Each number is 128 + 32 x the weight over its row's rms, rounded and kept within 0 to 255. Layers, rows and columns count from 0. Numbers have three digits each. The size before them is the row's rms in percent of the matrix's.

# layer 4 MLP down (transposed), 448x160, rms 0.0692, rows 51-187, columns 128-159
086:141136134141120110171070144154119130127132118101117206172124092105130138110103207114132057182147
097:098165099107120105099149231154147109171061123139179191122125122084147133143158164110146136079122
103:101128147147153129142128128135085065168056141080110180168071061192127145131112136144215105143094
093:147125156128127152146090143144075076175131108189169124098092120103151131148123127107064169094136
104:162113214115163093141145083179163080131135128086132093136156062119115089147125166133133081137122
105:145168159137088119150128124000154130083106120225083126149125153155117130150137185114109092115160
101:128111133101174112147150113116114096088117199229093094113156142096118191166166097176110115132151
113:170136108109072145131115071232087192135094070089138128134146154111102152093116198133185144164103
097:126086161200131108098102110026126138153123114180172131092199113076097090143120054141114124149143
101:110166202131135061107109107133164093125062059168126142116112050145106067146128124113170083049115
096:144154079086101132114111083214081128122148142125100164161155173129115120192181136200144121156152
105:099158191149093065092140116000147143175121159148113153103121117115119131179112135166121149119116
104:120155118155126134126102155092110154204133113172114114131189187110117149159087171126094118081058
101:131054192138159156161116123156169183180137083049169103083153101103147147140134123114157109089120
093:086123112163134086144122106128125075113087129153112093104116183178132094145152145139135047109121
098:131106123152107159204151115014141045149130149100103112128125114128153104146216068131093146192125
092:089125096087174138181190118196136127168213099165143114090121081114131133138152170144077107102075
102:142175221117151102104172117171194099118136100113094109127079110191125121173187136154106083163168
093:102185154110160179092073142076150114085074129192126123132137108136156156067158129100161141148114
104:120202144120147120162151107108138149105119160167142107086120153078156112111087105100123088158155
099:152146121150105090153154104116124152154158194094158197151151129147143124125108062109215071141130
110:139120099109172128140146103186115136095115066113083126127157088098180147141099110123154203101090
101:125050167138172159077087164202176139152104129072137120171116122160084121133072105153129110159071
100:214101122152129133081080145052069093122134110158143178076117195131172134169176099077113144118168
104:152147179111102115060129104218173137129154112080121121157141111118133070098122124131098120104124
102:171105164102138184098108158074215102160122161131084118099114107153097130132134086141119127142112
100:161163099139083143088163089193118100148106183160075139135112110125132116112115133125105155149122
103:096101162122130104156114125054077176094138131166153164149132124124163115161147114135065127179129
105:133073149162086167117112139033179166117181158136161141115103118064207167097095091082085151162152
099:131119100126155121148136160169147119175113170073108121094148146101073196160102171139097151120091
102:152130099148139132017126100122109088061195121135107172096089108118081147149129103097071098123170
103:064103159166086156138124082177156088125125096154161079134135105096120136105153130139101115157119
092:139135159163161092123100136030101092157178102125051107042076158141123091172159124102135136127157
103:096155127147088108184093089097110107150108165056150120144100158093130152158083155126030182176124
096:086119189194141121134089146025108116131193121168127156163137133155078144073144132094128161170102
093:089102108051170133148139112145111117101120104074104077130067197077150144151198104186129063157177
099:114169068113118104147130125249139069111122127146169159136125128152119155111210167194133099114146
097:134125107150082127089102165183179062170133070136127166198147081119191102147125106122111149147119
092:172189129166155129137117136155142145215109141151110153117166147174142112116058095158134183081149
099:115083148200139126072159112165117183135125109121108137162157151098077100106122129105076109121086
099:163079145109134168085118134105134105129125105093084131159112146157109122173149119095154108188156
093:122149131114133182090159149221103108119168173128112123064129173150144166135085081100102149120103
106:128150138142176143091075093132124109168085166193114156100075145124138166140178154170157074125090
105:156110101090103144137097120148136115120083153137154159119132080150162176083143151040109135123098
098:164164163157107114070067157143149127126127154095152148096071120127086191095113192139129095110040
106:138171109151141122128165122175158128110135078154168085112137080174109112062161119215080101089128
099:094163116096099138134121094152114123119113069057127162149117092148060133167112163147178159133100
106:118130131209109141208131136177110108033161131097093090145162083119108088152137132140080087085118
102:117141149137172159181160158083112143049065084103121071143060117123133136097105109103115090108135
103:166126067132106122152120094105132062087125151193149086084070141101191126171103112094086122145121
101:120212090108083068124141129198078105135146133162140090072151095110098205113123127146087157117149
104:175155099102077122109178151162103091149195110196086134088112137171158107139159137095083129133122
105:137108097124111130146150144255151128156083152108180092134161119125140137111192118094111135105085
108:156107104083127150169119107134123098138142171172175139126057114075130217120195131147122051129142
098:132135083074150111149125106135173120122095061110155106117115182144159127139103044201112135168125
109:127078077111159200128081118098103134089150148160141156144122088093153127137080119080133136140119
101:136138141105121122135133148092083162141072163111162136161140116139117132100116112090176125087100
097:100190176098122136136155116053135126138083167112052158149082134044181167164184107095180109147181
097:126083037121140126163156141198161069141094175129107129117162171126145137111183110155098064106117
104:096173115142175126129138152155150082149144111144118169124159120149142156160143158144150106113176
105:198189111098102094136156133145066136153127130091133091058064131066110135120070110075173118096120
104:128103099173134073096150129068079105129103126170106089139152152117171136098115093081156118120119
103:095135165152153138129131158199137086095089115054160138193166142124119123150104115099157148120124
102:152115180112134090092108122225110104164162121060152110131077142156076175139073072092077107100124
104:130128139154180180127099219053167148158137092152095101161125126120145097190139107069108122150142
100:114093158103128071099137099153185124090125144125145145136149168169089127134110081102104127201181
099:119200120142111106094138089147197143090073108161177148129136150145142117135108139087180170187149
096:124128134118073134093177129156171125096163119121103119162159185148156092156135131162204117144126
105:168152104150095158098141123087094139112175111137076110112138154136112134138109135147112120181184
103:100127100204101133099131110165081115117166115094132126143126109062104140134140114157110103123120
101:164134103108127120147168158108118138098144178151164158168139189139093123112139126159133132089113
101:129133138106180126120115111254168154137162188106110147159139149108117128144111110115171149152095
100:121132119110104138124086157135152081141106097174134081153139150118102096152185120092141135127169
102:110101159155148106143168126106133106122152155077154119117134115084115136139075110217158173150088
104:091108198175114090126151166126164164099127077099142131153101127131208105106094166124133117133146
101:149171113123115131152147107085087124119115115148102102124112158108162137159127122141064063139112
110:110162140100131134178236186087159130138158116152118171116136102119137179201109079137191132156162
096:130160186118122115087184185030079147163141138157112162115172131141128129122105149124106108071147
106:154152164138151144093143138226177135110115112084080141098109137098083162075124095094152170123108
100:162140119105115129178134146209192181134147156071125056142135151158195114147101120127150182160160
103:133171100123161164122087103255120132106119110084118125094087099112118198096124106132100043143065
097:117100093096142108187089126220128155138116144118124117132147118105110118078139132119087133141118
103:081113176117110168094081129136197086141156140125087180144126136140144145150092057098164113075134
107:111155160067107184217113137129090114138115129185106147122157130123126108165105143109097152129147
095:160146132100090142066148164172221151119102157086171129099167105131105134182143063133153150144104
101:174133126106153123144162123131055092185125160070144100075127133119098123104154082071147078147093
098:158157109072151115096144159017167118143137134058113137124106123142135106151137164187119119115101
099:128115135130096126110169103055104084135127130169102109162091175086148108129190146166125134148078
106:128133062055124088113131065190143120086129144095140159100091186103107121169131128154093171157167
100:114201109173114186108118129221119129079121135116127136121137096178073126093140124130149130113098
104:179122138071139131123085153100148129102129102136058230169111140138153237137125136114118134152143
108:108138132137164095151085073070117132083093096170141113164091117118113166124133115148056160163126
090:131118194154127124144123125038146169048075142172126085094121161144130136162172123190159128156143
099:140116189115107055138164118034119122111161135145097147128097184119172161057130098191089093120174
106:122112090152123107109127148167166105128160107196133065089077124161170121143111198106080129169105
099:160171124103068127141096080196153101095120134165161065128154104134125151146083102098119244161104
102:161163149128140181129162150135126179161109110137112143118082085049164144115150091139101158159147
103:019156170136120140092145123120139158149110130135138105114105101154116077106102084088122105137086
099:137130162101138173182171086189118138137108130074184109106150104156089104128078096118141123137098
101:095077158187158148209090130086129134104072129135161112161153101168163057072132135089125102107065
103:106141152165147123133096095076100159161162125151145171123093102134060120136103158131148084064040
101:182175136115084168174067098113173130097094112134112174149070167122140142097133099152173130138130
102:125141107126132126151125142104111123125177091073069132133111166125119156065145075097141169104161
099:096083175125158101113087157039110196107142099158166079144082134094196104067087126074128123152123
103:126126120112125109112157137023129108093157102154137192174096126144185100112083152130060144120164
105:159105067176125149153097152142142132159128146113165126087091140093147102142146115160109106133142
100:101132117131103073080102086156153066105108129135159104182133095161073123083069168189064130235167
098:170087108137145107147110144092105107112112066082092130124196114072156159099122137111142149210142
101:162131123174117116140105131065148157112177167159091122131152121156159105071135150133084082090148
098:090158104118107140164139114095210109130187071166116107213143136181148137104181100129188170131124
101:152176161111013177077141146028164141142116116176147111107087117124118151161124088159089066055166
097:102075132130093145079168141117129118108115179129172137107124170138140143091115066132153157119088
098:102142144120154111095077175128108121203102080187100128155149060083131126108098097178148122171075
106:148129188158123153112096105157049230117093157132101152107147095119099087150047179132125126109088
100:115091080122139169128101058193115065104156131113157096123100137109053134088102169106162149093086
098:101102150144179114141142100000110149090126161168108160141182116121096071157114129175127096155121
105:149123134120079059201097092069094149127089125145175062140166107144166128124113152101166088137147
095:133090158090166112160160153000122107150108100229093144123125103091195097139163080162102116153125
094:146113157140143146179120124075090110149108113139104133083143125109096093098083085081165101127160
098:146158159146112138149143154067176099152121102224131137159104081127196102064087079099086134133166
105:160144150147167132118187155136164115164138091105122070121132124109139138074184143138142093119135
104:127127102173141154146108148079095115079134091167169108113130173123116114073175173101137126114123
102:124093206130125128107100131090179147197081086140143127127167105164114115169163135148115084186130
100:128101074153108152135081177141121172085140126134198102109147172095097089130124164154118177111103
100:138140067119050122097177040126145140181125108132146168103121176090118148127236114112153111145063
108:144175190162069154091122118165154142132156141099120141168099123115125144124093118181099113127135
098:119121128170050144148043147063121094127108127124135132160128161193178136093107119102157071094178
097:167176117124132124153159149061114108185108162194148142134076150111098149125111143114171143097092
101:132120163131096153117160104161130091110106145086148144146106173103126094134040132128110115179115
096:164146142061149095157138092175116188155123090089105128161155173147144163179145110156125149133103
108:174177143102126125150132052119100147091130164075120122176151138129161136090120145101123126154114
101:087142143155125170123081133130169120152128155154118133113112129083131111104086148130159157123120
099:165145092106186102165150106189161150087100026125122165115077140151106163163080142170132113151059
098:097113131158184107150121099189174091127114148153105078068201140080143111144140107116099114143140
101:114176094112111098107141115132215162139084183147135123183139047107129143130113120123138148125147
096:148111135212186095101125177104176127103096071073156183156155114144117090141136134160121123148127
106:138092125161146099096142107045094142178146125190086098135161114116148136090152132183108112198153
# layer 4 MLP gate, 448x160, rms 0.0749, rows 52-188, columns 128-159
103:174142103153109179108120156169165133120138122121058139158115139147125137112167118168121164125137
098:128163116151113110146077135117151153107167074134111138180033118164122147141148110092182082114167
093:096181118160090105118172141132140094178136158151193116146151215070174122127181167096098152151142
100:049087162114192107143124110161115188166096123134170149053090203143108127125138155125097117112156
126:098117125047175167132147172141162136118087095158145133138105109122201142159166102179097193214131
098:160107171144116117132084137142099166130161159197160142113109086173152161116115172154125138151136
107:104102123139117119204165201122135149120160200159131140156146105142105160145166155156079174176104
109:149159190111174159174103102159151125113137105117111162123106116129179146198167098079100087136144
099:103081111126104138159081177118083121106134167115130142136179140051130167093095105140118089076161
090:160110170089142110142155123125179063058146179119131129078112124143134126081191088179131124130128
097:103126145095137070194068109123180131158147083140163147183084173078128182132155127183152135093092
107:115137152091132179084144156126189138109150160145155155114155157079206143141150131144095193101078
103:097086083170138180129129154118093148134129075119177055118115145153169113169161125123107153163151
096:122157106125105095120170098120158050203131153137082141055148179154144144085120148163128044136114
100:091117152063150116106123152136163101107098106102144119145097131128193138066189117116122130161151
092:183149122108093132146151100102136106150081123162225145140171132145150139074130118107067151177193
102:123074123142147153083109097122086098130126147085174100149165172121125118130099111137076081183107
090:099144119120119162101086159142095113114140110148151159141175089069098064155162181146147096137104
103:104148093136091120093101150142125121153132120086163132111087128164180148157146102164175180150081
103:101083134093121191110155161191108093122105118095085153094109130124106107102171147134097188157140
106:114144135171180115122080142123146165117140071056144147115139173164139150134143107107115169169148
101:098146089127088122111127161107106105100133126155112142148176196130077175167142159169082055094129
105:178084108140125100132113210126105153113170109147137151095159124132130124176120145114112098178119
097:135070108094158125163171138142136088107068085153132124107100133153126164104121128122118138082151
104:159142114129154122137094128126133135082057157150146166114148161122118179127151125112129131067097
097:099077111099084110099115153111092081170119099172136141143116163174133157104172190139165140112133
097:145135100185215053153101147098153109186106082114177138124166143071141140177103116135100159074123
107:179047093097114162109047132128144091092151103104139126190090153112108137104106091140125110094085
097:174211087164112095106119203142137097174115114145170128124155143142113083160136106176097117130138
101:072155114141137154157158165193138111185129135129080115098103173127126139147153018092122148172147
101:122181119106063112149106121177165101118153080113054128161081163131123127134110077168168126214139
103:079039044075163138162156087149087104183101088115166078112084163162152145135146124115149185163147
098:134180150161137123141179161119155139138136082061126164122131147090152175127135063160151133170125
095:115092130103145141112113097182121096130209137120118117117143059142099117135151152135085196112074
094:102134111108173117164197171181121142175097124101119143184121139095116153165153118185117122141169
102:138148033097118091162129136191124058147168196091089164156118126140108182107141147163110134151142
099:133092102110201135120119105174140157111096094094092099158080134124144045157148096172133139150060
093:123106110167153139133124208148108155101115105132131132106145125107136134183096063094143155162136
099:117143168115142113139107085125228080037164147156109083200103069180148146138166165138135146131153
097:064113105144122102215132130139142142075167102134055146134132151057137129121122119123108170088117
097:077121031155113129184097148120140160198185148106140108204172172070136079104194158157101115138065
099:122139101101094104113112097114099118089140123129185155152126101112092182128082156083179093182169
098:028156128170110124163170169129162137103128114100135124115128107089136112154113112133111139180154
097:107128129108156154149146126167119109123117081088120112094107120184152150117092110162107104125153
106:170100117155179082090106162093185172157119093136074129116154146137127174216128159159124124160079
101:151186135191116134169070062115171115102093074142149154133153136166144130145147128164144118087138
114:128183143066118168117081146146153111169153133131082130094126132145092099118140096160144094150148
102:104059108133163128112075149114117167111139100108141146148158062117150066168144113145083213139095
106:114138100158152096165079146153082148109101089127151102125112079151171156184117129102174126100146
104:132100123178096105178150193081144111141146102185122117092151095160072156133099107129143113158129
101:111115135126144131112066139116134044132104112162097125163149127119052072120179094159131137112137
098:108160133086182113163169178148154147069121108132114143116116135150135195158117139168125114056167
099:164093073126117149107146134165115095201108141126131153158139088190147123103146129127135119200178
099:077165128117135173093145144164082181126119112097120098133136124144128117105145108127125179170139
110:095098107067139168092146178170133146156150160089202140122130101082134090137146167135125158152171
104:111114117107138147158163121132084112154122086126198108098105110150076048119077125161119132196165
096:105196114108123123186159085188169134085085070150122148124086124102132121148197126158128149137121
095:098072157080114109138125101118188113143110172088081151145155121073116150086170118159155115146090
100:096172151130172151162117176157119143196169142148089122109211119116087125169143105152093075121091
101:184133127163137154113155066141147164176118147142075151176106109175115103112172102142114105144181
104:096105132131105084120130146117160046081134144128186146126095172143091151089063186120107165173151
101:125192138090144154159169126154128153164151172145139118129183095091141103125169148182140076183120
104:139130099117078133118155133178156138134190117118161135105124161128096100082147151104120125174113
108:123109080068102125104125083148128129128115089168159104134106118128122181192186117134158106094160
119:154159140126129122157122171158168130153128110073109151108088099099138146166178094210124095195121
098:069189107069176108116080072163141150161087067099081136177140152135128147125133114129150172143100
096:113154144115116175164107125109181136166154134079132110148150092131134119095136095091150127117187
106:086138081123147158173103108103160100169159046117185095093143158106103152135131101178086141176161
104:188195157147125078140185141176097118103108111118140125128114164198099128084178100131136137136070
094:119168162148145127147141174137088147085138129108080135192146128096112202123164157107135133150105
096:055129137135194136166148141113094111145135107147063134183106109143132097212107133171107141114099
097:088108120149104110103114119144137132135127080130125109099192123175119105147161083156088154133135
101:108146113126142156130097122165152095162109106137084084157088102160090093112186123120113099157180
104:124136092130125122126160124131185066157105123126124098128121137164135117150154145094168106172114
098:162117141102182123101165113113111110113109079104165137147109106140189169151139097172113140137071
104:156093107036198115156206138140154134103127117081156141081155122129175151159167120128093162143117
094:106122134119133128120082159196170128149136135096087095103091130121128160045151081088131140159128
108:116130112149145087114177162128160101148077114106100095180130179139175182100119064153134155146164
098:136098131141137134127132131094142063108150123145169138158194130109164138141120124164104145162110
099:153079130067131067143099105150079176157137108093101131084137147095147138111147139102099179157154
098:102182117161076118140187146152131141117154142131117147106075132102066088116134074113128120161120
105:099156126158091077145112156191144126132147135120178104124046118165102087149155141134184129098139
108:173101110183165070250124102142142105092142128182106149113089144069135139147151140100108130139128
093:116104134085170079113147116163091122125088075117119106136147140101131077137130187120100132131084
101:127160179085170128110123121116187162105131161114138108072130140100066126102160120155103205111149
090:145113132096108139098087153118180146136112084106080153107129107143107078094141088133130089117126
095:159116087176092147157105117130157121059177138155168145141156117100099162122131135115130131103177
107:109124102177123168169109140076160079164174171128153132109139114145120124089129097206086109109102
102:140121133140110133161131198156190134110096098079162089161115110160122167158112109137130178087109
102:095136154075085110101104133154159135130142103191115182115106197143097152101067117191085076121070
107:099083140088105124157143128130140124111088148123117147142131110096139122162162141107164178159077
091:069135104136152163118117138171152169104152171140115137142089103153111091125186130196155116158149
095:144073154091184138161080156132117149185085091126124158085099163153175090168119121142171124162173
105:108101120121133130179074112133171133108169109146064176146109163168140133142095122101048120117131
106:122148140114113191113149128085118092146144120141134128098194106100166109171150182139136158129164
108:104086100122109079165147118108143073113143093124145159111102156150133149120158120164158119175080
098:112112108152086111080121187084150101124205077170149155151065080107096160150163091137130127088049
101:171154104149149127119134103100137105123139166138151164073134136122162191145158152102090184157189
097:081154125127069103104095119157089127093143148149116132197137128143104182150135104095123053150096
100:087123143107143097190069095150154151130119145133146128094127150184121046105119082147151092105145
108:127111081137157190136020146105082103225126105151114129193169122179166138209174115140144106122145
102:139136113144077115153136139180140061108192143098085093129101172144102133071180109152151130135110
100:120176120099115157097133172172106138158113099181169053154130094145178122133099123101133176149221
098:137143100179144136169134157124124124097118110128146097183158094165097070163174129128113165165120
107:142081082097121124114077146150148096155119074086150095140162138105160118151172105130167149152164
110:075186051120119121143098144182148096102111084139111146130156150131077169048160091218106155179085
102:129010091164117160128086131148104142157138135109095144130131113124127135105134090119097103132167
093:114141122090123122120147139141143113147104075125139111127120123113096151093090155145079073110095
093:100225155114160130162178101192165084151143154114156091139074125156136081116142083187128113140142
116:155113168098159098088155159122126175192132085108138155114092130180079146125167101130136161152142
103:091152121161186135106134148140155119106135075080149078141159080095139161135115115097099132135115
095:107119135123115126115184141124118128071127135138150059138115132136137147108146141166162118123160
105:073138103083195090163138125255158009135164143052145074147111112121160170061168114108151131153144
099:144147113066119118137133129164112150098058111077131091118131108153118223125146056155094142144087
098:087155123139093156150159176167105119146159082097182081155118111158170176131199078151149166125109
102:107109177127163082134107145157095093182060084148111185107121098173103165160144128171139168083114
092:097142172115141107187139128163085155120111143138165076145080119184135122154135091158122122151138
107:119124124133158131146100141142087130167109118120148118066140129131127141113164092126090107109123
099:105189137113115113093133097175102048126147134155097105133132114125170153116152129089131151168174
099:109162084089182117173185119203136093140137102099138134137122095126139094165163090162144126100143
104:131144102138162227161118160147121115104131140084145142116155163116178134088139151154132123153083
098:175111147070154117093113142157138166107147133106128123136142173074153157073089174095104208134181
100:124150110177112129125115182125157134110145123115068096119157076120116155157158059167142129133096
097:094067119171070088070094154093119086114128123132160176110195128125078192176165127128118162134125
108:107129116160134149143112171125111045118188134189130162119148161123168126169129118110120178155146
099:086136142120083124115101157151154127105146098106077074072064126142129137119128143117116105124184
100:097142116104107137125137193143153160094104074131169156162144137143163106077144091138100169212183
098:117120125141111159117150128085129153092142115102121104156082163120194168138102108169103175147092
099:122095147109149166142123212097135068116107115103171134109069156154121185084152150109074171122122
116:100149103034159101108157149158184075155149134159153088160170130133081137158131114184156138172147
103:136076078118119118184151221115116054121127123110186163098090126168128124118186096157099131141122
101:114116121065079141116082107177125120194156161133120124172047139130110105115140091125160158141159
098:085074154130165081114112173114122096082155143135157108106152102087092114157093079114089081104124
102:138185135097122084092105172169182169161070163144134132140127149158111118123118115152094155173157
097:108198108129163161158150169151130156078119078086153129124051106132152158127148140154139117167107
102:114104126123129098130169138158188081124144089112118096140111179090184124124096141151108133140122
102:092115125093171134154159109148132091139164114096154115087162138128201145122150107161151148164103
# layer 4 MLP up, 448x160, rms 0.0722, rows 52-188, columns 128-159
097:185055168125138143156210102068142036161173137152109131155141080150149088065087125131071042092123
100:065104132140138104117088124086159130163169176136201149112074155096059126167172165105140134136102
089:132118120161097132119121152136156125098126132139143158162099172130177145062153096183087206150098
100:119166185135142083120091083108067102143108111129137092126141158085154121111095136153141116074130
120:117136166077175144178123143113147153128113112175068140146115117136178114181159082120084123157173
098:170152124106074151149150156119129144116138097072126167158153107146208083140108120179138159139177
107:087091128128102125094132103122152138105105161076128075169097207113203163205109125160168157132096
099:185095158126146181116116128115127183112117103138128159087187078076136155140134081162082174127152
103:141101143130140151095087112144141102141133167144073165142133101155158115143114131126126159095184
092:157144108147116093136104183105092110204092135170131166120136104137119113168127157127141117166126
105:128156150092167094163141100143133072126186133152111097184123093102196106134178096108174134125117
102:157195117083089101173113129133087163093143142087118129098135145120109118102201102106143122145118
102:135190120090088096174099120148161111156129162059131149139083091113138152094096110107151119167100
096:104123104120185111154155134176142101146150112144088138091131109092131156141142148146148170160082
097:117099134080100163205088135062116097123154096142146104141166105173104153131135130147160117117159
094:116114129133049159095104192146125146097140150086055171085133117133133114157153228125108126141128
105:151181175055144159133149137076136100055161164087134139045134172102151148106161193095116110154111
089:175118141145157140164111152139082145146124126108124131110157156099115121165120068103131192170104
102:125159128147183171137132146190142061085122124115118118083111179065153093123202159108161145192111
103:135144110088112203118142179123128085155094140142111112119189175109154074157151162069091134109166
111:066127149154138098078158200103196142195129139133093110165131097108132128133174161183114127131168
106:156088159139138146132077156094143127132109165136106106138065095163129114099101106177107154142044
105:129112059136105087114101141133160091137159130201133199098078125181074145150090101155141132133108
102:165128156120118068171169166120076086128135126079125179139110097125163140145133137100147166124063
104:097154116144189069162108096144082135119108100201137156167144099149147096068085181155145086132119
100:083120097102130124166130111091085212091154111082113126111123109181109134190126171181108100142138
108:131169147178124063085122147108173136123158127110097128139146075074073126157098102155104166074071
104:159138115147071139145108095111123116138146121159137126137067102197128127139124093098175102168105
095:139150171133122153129174102140137185146105160107167130132137153135095095084083142163093099120073
100:125143130144123126169122138137125142098099098133121104159118141103083096066111108100120188126177
103:089142118181124158116176042149160122058112097127136075095126154147135139125092077135149128119134
093:149120093103144102158151067146061117131095141120114095138171196124115132144155086047134163140116
100:130087135143133079151114123082170114099126105059052081096094135059167166134127170146124140149138
098:133125124156160136218130115142192104089172109105158082108114157138109178088151104145118148115136
094:135133088087145129066114084110178089081175126149151119105142147081151130019161124142152105111121
104:102124163106131164137089186138201120132132066102151061146105163157140105141132072148126123117067
098:169102092166130121077121159141114152136157111133110091151091130123150092098089142130171113137125
089:110119104156188174111123140157152133125122090162094122124124166110147141120107119085135129159165
101:147115117201091087106147148105142105144072143123077153202122130132108090123154128106089123094095
099:085127155147119092171109140098147097126104083100126176105159108098123163108122115101120119072118
094:136109159178193128152124109163106109095134148165119093076139091155060151100102151109126172136153
103:117104162178136108151147088069165129150150122101138096079151104098111143146115125150137164102152
106:134137139131160104134122124114117102114136142182086101093143128129144077186128111143160089154177
100:122199114161130084136121149103185123136163117183108162141121123175111151098112137134090146152169
104:120162132176189133119128141090122138113116149139146138139173161153157180125130082072118138086145
099:102113084130119139139070108083103117185149191131099198106150128120115132156093141130106021175131
104:056108142138163177097120080137116150115122114107078126092153138216112129101085161114157100112127
104:140091132113133185149147122125176140153064092139072145152150137126138083159173139122069167097083
105:170063120131130058115131103115150138104118145159116063128125119161189178162151116138120157142148
103:122170145199105176141166146139141172176174161097121119093116110132139097104108113154107114153131
103:135107139122081132141172133141167147087171134111097116147091137102145084123103090108097116096148
101:191078083103131135179111157108110132104084101154161113124189091088101157107102132193113097165141
105:110167143101106090167154117140110135128154128144182120135073127115128127079120110168157129106085
101:077066135088133142153054083160109146073179111214114148098144109116131117133120096094164127080074
109:168143116095109184123131106112100090096124112092156143125072090066096137106126149078112117166085
105:119134122145118210150133145114121130178153141110154123156127157144125165099163143123139087094161
097:129108139108130057140088196129128118161129051130136062096139143099173079100148124099152169147148
096:081134109115123116105139095171156080086168090167080196099101132161101151124131160139180127140124
103:149130110146083186101082085128106150127152145126121093125170149156127118119113135178137156090160
102:163162115176093125156097111119174133115111110175137152120131065140094167037161136134056112060125
104:108129054109115155120092157105163197139161154117220143127125098134092158091148162120107149086177
098:106107113139127123106125110142111124204180162142134116129140151149164100123138103080110122124130
103:089144144158155161126157115131173127120077141155088094103100085137125158125147122078135113066121
106:103198132168130151118154150158096107081100137179112103146102060195205115118137081115143158195151
106:160116088128129089123101059142091097186163130174128060090155112120149159167164137080121132161098
097:108140117085144115135097092159058187127071159095153167117087132155157145102103175117113104159104
097:108093073142171167153153122157065149154070075141157207099139122073114137092151091155134133099205
104:204090105091123126169146147116106118086114132131122119104186115058118147102099168151132229150099
104:131081108134131182161129200097162172111112113123121181110143111078165097101125165108072174165106
096:092114158178140159129166107108074152122153093126122129114183097151121151139141160136111146129159
095:112145139151119093153120099181076127082125100118125188157140097150132098128043107107134164093148
099:122114085088149112147057137115136086157129136123189150127114128060137122113123133131134067131109
101:109108080122096102107098160109133098135185132158172116108153092161116202134132160132120130076080
108:162052119138120113124082133170073069094085145121093083167172132159168163149148108135160135077147
102:076085153152162101140131144122076157099166133082096090108112145110136080085132150120149152138171
109:140108121097115112099072121137144156092108071140082161135137118132124145105154118124084060105111
097:069137120096133080140047177162087143117137075151135084134119079154137087118094118086103132137151
108:132136130163144147145123056138112119147075161104121139155097143145126152099104131077175176172130
100:168188086137115090149080157199136149144095189071171135122117165144150140148095140056144141112177
105:134168111116175249078150150146159160135190107114130125071107153086122098200125134167121084130112
102:058140105117148134170184114145143101089082039118111107122112123134141116165130089120162148130166
103:134100107109197083110118088150107145127156102143086054167144113181093081137114115155145111093127
104:156145093163095127073149156133056143150171138067092108202115082139163196077125113116128102176124
100:100185108133079139097126117102110137146147160141170142097139099108084113165132116164177116101118
097:180161093110121129048125167116175078127141163146094121149159106083127115205160137161169113160111
099:122133108110135146087135095138152100195138093125134121079135142173123119113154118156106165149044
098:065159175115111096107105162151120156145108110115135150127046137123053156146129190141146100064121
103:091156157205158139132185095125115087187111111155159118109147155125085083076160096174144071151063
102:078137131167142139207132148122076079063160116158180132131074095110131134090129141115132161110100
105:133112090123138120163127096163082182196168135193123130157096139146090121100116139196112122097115
109:094107088123162097165147095164150154145135114126157127133075075141075093195121126165110092152078
089:081154147152123124110122090141114175085129149157072137115121102181124055140166115164166096190146
099:162130171118175122147131124098129112084158172142110146108107185123168110040148127131122140130186
106:123144143159181174138137118171084111132102064152120147145123094119165092127094143142115063134126
099:160122142115122101162121074150174133125140139167125120144103132129126119097128029101142105080099
102:138089132079168170154121122118150139103166135102089118098114133175097187113125161080165126140141
104:101112124148128123143139127162129057171100060161145011138167167115123092133062146108094147142087
100:128087138195092120052134139125155099121153153129125115151143116126162160116096107133102129103085
100:110142156097122121109096144114141088137091100134165109132078121126097128229150133087110150202087
103:214185100139074084128151097146160135124121094127087146119130195164110137105111109179080151156102
105:147124108093099110199110166123128151150101140127135155143149093113115098093132091117106085103162
103:135108099154164207158133124087155081139101072103121170149096144116071131106132102117111126094149
105:120176123115149136077144146159107112100126121159148103160153122141129084104125098110153131094158
106:139048128134129061175099172118107138149088171150113083160125100130139148103101170102093126184155
107:117100157133125071108142121162099124148124112127161133159080147158117090103112181110126177171142
105:057153131146108137123108101179143071109058077151144099129048115134103144071133096171119102188103
098:135155162089222115150168143170110095113123118116160106136094099101126139118148086145133153125108
097:086138139145150091170128081109140129163133144111078108151088117117123194156151108152127121132059
096:098129057126103198147134156164158079147170087099158098198159072155159193159152133117135139082144
103:143141141099161123141135116145127199143133131109113136128183134130138123119159135201141144181118
094:110157123162143128124096051065094104108141134113134169079201154142108078098122175198091087186145
097:127092153131052075123144123155141136112143135104172113073085160193118152122141158064126087084151
103:150103165146155108113115085128110151129061152140074115060148125105136141099095180050144139204163
100:115108122099135091134101113136128055165102176138070130121173087082096124108106133114151170074108
100:111143173143075136114146142112099144104190082094097059084133118112173136188143123090148155105100
108:112073174103069083168116161156095132097102107160118146150105102149134031146114159123141144087139
100:108170141123163158118116091122081102142178131169116090131153117112172134097112119159074144081076
093:138173183169130083138144139149110130105150090129144126085154155101086178158151132130150105184091
099:073119122141092118174192126140089079144150117157115110120051133048157118097155139140107179102057
098:054084090099103128137125165147158107130158135122140125161082162134113180081176131153117106140097
103:137156110078115174131059168127125231129117143108125171165143124187073086171182113132128163160140
104:149120106101113091105166116119145106129076136124182178132098139108102142097073176109130102140102
101:141128108167129156171141176136170073201120120152117151080088117175122163129161089149145079106053
098:137162155099108050127187088147136080108143164121097116095154165145101087142129141164131167126112
106:136134135156130117095074141140085157107107155119119110151147117143172188119109122124066148149073
093:121132146111151127135050120149098140114152128133070165125151113133179151126065162156077147107114
095:136153081123131154080154177098098132108140166099121143106139174061074163130125149140155102106124
100:102101104198119136134119187125114124119123174097149131162142197126160137147188118101161146157084
098:144146132147125092146165132100108158110184159119113146127137118143173146093117118073119106140113
111:128121100159132117162140158143066191083172127130126153104074175131134088121144152151131154115168
101:142122114115129127130089147132154106161138116120089090096165134108131112142085145164133171185170
098:152135133177230174128147138103119168079142104114191144203127155187136198089119148147186077096144
098:099134116056100152133137131143078165114049205146114122131117086109150106200125185082133099138123
100:116098114114118140059159119118126140125122163101101130089117111130107152055175115113116130162145
098:120145118092112149160164099160143102115191173114122094133145123137106077156148133115164111158091
106:138147151170085118109175111166148141105118108092102147133106138194141100121064120229125122160102
096:100122131143176150157134117102113140146122143098128132131080133081122145191092168151128151157100